From a checkpoint of a small transformer trained on Wikipedia.
Size: 9 layers, width 128, vocabulary 1024, 1.96M parameters.
Architecture: no biases in attention or MLP, normalized queries and keys.
Training: a variant of Muon for these matrices, 83M tokens, 5037 steps.
Each number is 128 + 24 x the weight over the matrix's rms, rounded and kept within 0 to 255. Layers, rows and columns count from 0. Numbers have three digits each.

# layer 4 MLP gate, 320x128, rms 0.116, rows 0-99, columns 64-127
149128126120148133121130133109091122151138111117124142119114146096110132157108151123128115137120114122142105139156147167103153149144142130159089119125128132141102143140147141111147131110104153
134121128138128137127166147098121102078128159101118119130119164168102125132121151143137152091131109142161127143150095135115131114117149124133136106167123094135110147080085118134094135145153114
161046082127075137124135133165150103117133148139139143110112108186154123138089134130108119116127168111112128109141118107065120117156141174107114161086105162173083162131099117121100124145154101
158145118150126145080100121125118133135108124121121091103084122121090145148122093108098125162134101105124119149077129081105136180143079167132133117126163113072067123123080128191107135099112125
142140082151110098117082166091080131148102156125100114129159101116136163104104126115163126130152163126120145197133114104195091118125117149121116161144132133121130130121091157111134149081160086
131152111087140140073135131176121131128159131138131146136135136157120139126136147111149118158160133167129103125131103131115117109129160123131149136104112114167108108117087163142108158116142140
142097115132127125144091125169117137126100091152089158121131094168112074135144103144161096114141118142129129114143097131119153127138124110114155124146172136156111137135109132106077113137107108
118136146142126116170121150123117158100108139141142105142097145208133122114101132147103126109180098098161141113124147108121178104104124103134158117108111147133138162099096124095138120133137092
115137155123165119149142107121102123120139145132097127132119115146076064088162110156109112133122133104065083081105125090133108107097112097121157079117102101173162163117113146150125119154138115
142119133124131057128155108133135134140162137109103155121076131130139116091109132109119140143150123120149115101137161141142141112132146135121106098085175131108104145131127112123145148132127106
133128173092126113114098112129102164061099148107174148129137121090154105129092153106092071128147156127148148094137148158107143127154124136196166125121110142090146136100110131137117121155142130
089123128132152117104140127092114101142150163145149107126136119147134083123167176106130169133101117133096137136184103132191136102142136136151126181122110122144119101121117130105144143111138134
166122116158131117116112095094146121134147114094158091163140138107147102148160100126138114110114118153117107128151121141130126114155121167121117115090167172122135100113125107154136109150113121
143122098178139146114102111144156127149111109139181111163103118135124112092167126149124152122123121088121090106103149067122109157109169082133126167108127158138117124157131132127137138142113137
118134096119136061140110159169169115140150104120127131105166092111122135067136119133105114128125102137151118113151109173155126158115138135111201057140073107148103150116170075114178142142111134
168133115123089108078168147114129179142096091138170125132143073146143141120138109095135117175093195076096088135112119163122172110144094097124123154163133111076116107089138148124152084140127106
119119165104132133115148111117093140105149153158087110123109162130122143060091131130119141154130153125118107130121133146159121112127127113107175166154115085089115156127087183106147156127074164
102104120120139136189116113138113149113118192123125105149105132089086120106157120137115107082113124165115144125112128169138120107150120174091128113138135129197117129111106127122120141153114085
137131107144177162119153164141099139132122149129093132155125135092152161142098176137119115138144132143120142136155120122124134109115124171129139130132170138129122161123100100135141131145147107
133135090103154128123159117128138136107112120148112124125104149165103119127139149121149185141113122150112108122108128152106124142144149143172115133143112093138156077096153112112141138107123155
128143121187114116122132108143157096146123134153103132214159091174116116141098119134153121105125102097131092136152110130122125098163103117140148095095066108163146131061134094104121128111127138
113152152118082103100165111121132136123118120122093144122110137119092106121142111129101141133148130123116162154150159121086143102087100094119088120161106138137124118103113134138173123118127140
115164147123133129157134130140136127096145147168079147102115108188097135131135135091125148134157109175080126134105098109098115149158105107117126089120107128107182175119127128139105155139137087
081120120174119127122134124093122108136120173167098138116138114115128141155148153122158109119111133145155134135115112113114099100108113149142105160115090168100137121139149148125115145132112143
127085134151074129133095103134110059107143119111138121136141112138145112161115123122157089132180127130132150128088068117143140126180119102108135100133141106144170139081112119163123139128124154
111115159109133090108142139115112099160125106104138126116103126125136097171126151089109091092136130109133113139133094142138174107105127133112164100111123087119137136113167148153114161116140157
095116154133127123108140153132111111127097118113137149130153121117143152120117132141149150144127154124138161131137132082116110149141122109147126127134109108140119132110126137115124126121133136
143079150142106098105171128114105127153113142155150143133138096110171132101104109154130125096114146114157129087138155103146129138144114113111131145112163141149117088133116153110138121159098166
127113157113150111139156152140089151100146116122098170161071141151101110117139189142136183157096113139145074128151143112128100116141136150139118100169096127105146127133088224150118078121126121
140130166145117082175092080153101130116107157115100123068121103133139129153145099121147115127121188152101118110081117154106139135149135115124123136088128148146132091095090139090103131107091181
135136133118123136123115170121110154078120101128143144130097126114109144157162095096128161139168173118143128153149137135116107084131129103129116117114123126135153122090120146125125148136107153
124099126106130132160149130108134132118166132131210132112087158109111154156099130075153091111129149116123095137111112113107149088122123158103108153109167133093133137114088118156140127118095132
133135141146154085064158140141164127128118105138099150109129137133120162092110142154135125118160097141175130107166138132137159163168108144086088153114156157094143132133127149109135121103151159
142110154123105129108142118172113102127144138143158122143126136124152127098153103131124124113126148132124126105112125147141170189126162120143119121127117099126162137125096128113124142101111150
157099070116080080185119134154111142177151129175102087111089136124115128133092155135137160132160132123104108130130099166117143134106122138136164147184159153107183121092106130106117127135155109
100141088160120109160142155141100120113151141154111125131132124163130108123116112160110100109125113212136114138111138108164120086130170129118132114118136110134086117160145128147109106130132103
143175088155121123166117151086089159120156133119079121130130114122104119144109098150136131092141131123150111144116167120152144108152131111105083129115133111107140128151141125129138101156127089
151129160151106147117176159122113112132160138119117062147145162104137172119131132116158145138121125159102134152138122094097166122083158109136115116154128146137093149142169124172094171117097128
112134099119102108110148150131157114148156108125111151124106186128118124133150112104130135140161124152144150134149118142124151123111121156109145105111103111095124149134119159117111101137153137
125147142155103135161083118114122116090133154139143132113106160108097127160090150112101147113125149103094103142142094129118116147110139097091102079103123155131127120156154139165157113153169135
116142107144108137099119117192140107109160139138176156104136110105097100146147112104119113108134121098116132097126140140130148167138138119122121148118167162083168115098097110140168093117075094
141111140139176133114133147196153164108209194130111124061117141189160104113149137137111177071132086103114138135199099100114118099087103122130121114099196127135135172156103142131141090093131097
140128164165139114111135147072130119163093148126130134185121150164110147137125138074137108117114107092131154144132117081091141079116082155137102110124117108122168117138189085174115118126145101
086168148124142103105176120157145159165119107131108147085159120152149161106114169115110162124131142137145134120144142152113154156111105125114100087119134123176136128117144145110113137153123118
079144155153111093130141154123153141172104104079137167139174128149127114105105129106128155121155115142091169083134156121092134096082124143145092158141157143100131069096123172106154129146103142
167107116180143092116118119144058133146106144115131114145156129142139147148152127117153139100124102150144156139122139125160155124144143120166140124127134143130098135128153115154123138110100135
110182133130138138158146143107126091145116059157108126114157135119161142135090175156110138166151127115104159101134155106130147118146068115090102157124152111160106085130155137166087139145169086
130122105176076125134149158134102112153125114076137178132126105131140113151081129148121129100145116122156117174148091159118125121118112095130139097119098133118128176153120076109129129114083135
078147113143117109125144174110124175160163146132131104137178122096131126146118099116152090135142149130088109136152115112134134115120115134132139122136168155114138140146143105111159118110119147
130099138138110170143135103137159148152102145125147152118150183119160121135166097138151139122126115142101124125139113091147117125128117128137136101120145142146093123133151091105145102151090138
083131115141140111113156156159092117131101142134140098130149136083152128148142124121117141119111154126165146175148073115117132129088135078151085137129109129142116118072092145108136133148121140
167158155195161139130156120132102183098197120159179122099065103157151106072125093088172113166158154081083189195132152141174176088210135072086128133195082149145182162080083199150226111086109145
108151094113133112180123096159099129126144094130156109149123170134061138114117131142107100128120145204147163150101158128121111108126113147127132126115108110104097153126097115141182131157066176
131117126127106133116128124109113127107152133126119127118141133123121142123117125139124133126137111134116121140134112127119139130121132113134141126132111112119115145132136122125119136142139124
168127102120199136134142122147123108142140161110157153101095172098097129097136160077141159141159096124122110110144121133072177135097114161144124158152158131131167159121101075115167140158144100
160113124117136141147117140150100112137119078130122171129138157138113116168106145134108131096124149156112125118147138143171115137130115129121112111157153149124124080119075111121136125095098095
096081127145117164151146139090076137110157096176105125151100113134133121100094114169140143171147118132129096145118138157120132121119099125123133137126103164108123144116162131132135105111119136
145167117113092090139143146126139134131111142152113113113083119106071121136108136089107094113131136133147131155129134140141123136104124180133124164125109115110127127119134132087139119177144150
130071103106122140074112124152166158114105190104165168109060178117161137087109111110108150151132130123119096115151105108109153106102128142168133145145140118121144134114143116152108133140075076
144154144131127135137132157091070102126142107134161155115115117123119070102131132088129135137164123104091106166126155157128139096131089098138116147161097126149114068176097106098136168154144165
083109104120132100111143134109061146132114112132116115100141072156126130092123140120123188118106123120103138144160170151127135079127125123105125154139125112130083100155120107123128149149128128
137113136120098178131123144137131124148147148135122140122098117142125119141108172139101156134113134097106111116130106173093126105098130123127120131131157152100124105087128122127156099130166088
131125117120099104175114144118107155082125166112122148105133133143136136155136135144103150125124152138146106131131103117142170117156132148106106160120159115077113146109109093107133143109104097
130096130097112104135116112132135141121148108135160134145119151128123142133167114088135115140147166111171130143103104166146116103105128137131114162101138112104144109095175129126135135116102100
117120151185126126103159114171169151156165141120141158106146139138167123150131099113114119141153126085127113154119105159117099085149143129151130093152108139132143099135130157159157115108113133
124134116155157135147134161140129065122151133129171102134132155117153158111139159142140123125136121122109118109164116131137128107098166147118166125125146126125127117181080120071137150117166097
170070134122100101128165150091099121105109156154139171121090141099116133155141100160088116135127096107141111106116088117114122104153176164160126129111146098168131112126157154144096127150128122
124137092108125093135132130133143107094113116142105163125146145146106119159067131129118147102134123142104144119128140121124130157131138141082155108135150132116166119044108109114141110099104115
147119140162125115143130129177100156126112123151131113121155136139163165119140118154124140141122155137115161119144096160132106112184155101109137163131165162134160136168081163161136096137120160
130126107140139116110115111143070138104137115168140163103129123131175139115115156138118107152066147084138116115168183164139166152099119116105127123149139132127142119126147095143118129143082138
161137106178132098144125148107120145161131141113091148148132145103092135121115133141114113121100106117132146144141144128133103127154087060141115121078170112124147141106098136155141116111108135
110139144135134099174140161149147100106137159139131113086166107104144146137145151116127139155138121159147154158142101114113088140162145126113099123099171115180142110111153174109140161117133117
176102142141128089116136097139151109158122129122142169124124179112125138136122160135091118151143145131134183140103085115153152113089108141131105071112159131103140130119095134168150115083141092
115108175073099133143129086118162069087203119121174120135089118135181108137169137117166112123149168124107141146075097088135109102145158111137129166122134095149086115099134108154129145164112136
098131142076178155122111102103105129129160145138138098103134120112170155132088129146139124133148107105097110156121111114132167127139117125110097165101133128089113117097114101123109125141124108
114140143133146143113183156157121097124121143162135149118139098061119126173122114069139146112113157124155122151136128138113084119084157103162118108165104105153120135096078111115157152071114118
092163142147098110166132131128068135093148133124144112146118108093102100102139099161142156130125110138136097141141137145117120190097100105120136103112083102114067131120132129092151108143114144
112099093110131131106151116125109102116107152125066108167123126104117115152127093145109120133137176138156128145123117079094121104085155123097117116132083134139139116103138148093151137092124113
119125138116126098136145138139089125108137103112144128142123167137111069156125125107143161150107130153066142151136117200137159123165193159108133138134100075117127091118122110127152130112128129
111092099122125109136117103094130144127139136133158133160092163122098155140098107108119161160116162133115122111102109131137138101115113137121129141120110141136155148170101146121138109127110154
122146102149152088125121126181112165103185141136122115141151120164182125106129122125105174146122071103103177110128175123106164126140138109057143106130118157147126127084121124144120114112148088
136109136145105112126087129158155096075141125123125120136084130168164112142169084158163144149112116128132116116149099157105149122167148163117160153140160146129131159129111164125125150108103097
091108138093140156116104125116158117099119099103086103158115078167102103146136068154111154121117143128121114169157123081103148133146147112128143128107099094132133099142134097137130160138145130
142089145117116154102117107134145082106133099113093081139118118115162166150028130098132111095119140108126145155138106109148139141148142155119111148119103102105118131122151110116163138118137146
125153130126131158103129178095119121133107141106137119150139117149143077122123128154123106128126140130119117161130088131126153152123146098115083173079130142097131132123116136100112127099094149
061135132152116119173179128156138160155142124145152105133117096127128127172139174164096082115152171110105144098174125062147067122118165082133124113127137138132157147119153126144094129146106090
186139092163182085154122176122145120166126102135062133103154137125122143174154125147122164119136133114135144142152118127133131118183117167120131147136150153129173134147146122078106145116047134
133152124114181116141122138137139141132097143113139094145152094094127149125139107119134141199115136121116126101125111083119110115140143131143103071117122144115152122174152112132146099069092180
109150155092114109157113163109161115107106160100105146131108140114134111097179118075142144096124169103126148125134145142159099085131103106081122160130158111170118091125157145163117117120115149
120114134134143132119090090185127163132132129133136078169175141103118127102160091118130143143119172101163140112113150117128115123126117197142148096141139146098152132095139107162137082108092112
109116125128160128135168100129132143103105120122153106134144139104167151161148141117089153178156057131092110146127120121144133175152123178119155164128139160124134103145113134109157141141102113
145128122134112159136143156120109147138097141126098128099140141114168138126110110169111145108093127114133144123102093117163097111109123165170062138142122093128135142157137106107167136079097142
137109143153146081138144084062126103129130120126150094114165170102115145095110114101122160160126120166108128106117114125136148104170141138109133096083147117148138162108152114137137124111084119
153138131147174130116099132141155136146111083129123147132140106117104146144139146117119091138125122125068137169149122138144118119160131140146125139170150186150164150096133152125105140119135134
148108143101110105141160106091133127129124126140110130107124133114190093125126177115080155088127154142153149116144157141108125155123159131160128137112166174122117146136134167111175091099118139
151101156135159076090127120083132149178130124155128133171125092090157112133149120114190131126094097124135101144092157159142117147086155148147100149097122130141131129156113140116140116095149125
123120181144113139137145130132135114094124099114134079115100152137123104127151105161148126098155099138136092131136135139098146149095164152156093097123084141115163130156134175146116134155111131
129140110125125134109158133128168109142120152095140136107120140153127129134110118103113138140126148109144122117114125113140135116130103147133111116129130103141111143116105145153119140160105121
119141129130111132121123138118137134138081110120123120117150102158134143119119146109142132152152117150107114108115124112112104106081114149112114163109127162135136118124143143110134134131112113
138103109128160129120114099175135095099121134084129149102119149094146173132096142133104110112133149138172077147122109138113111136128094128120115140140115147115144111125094146134105108117118101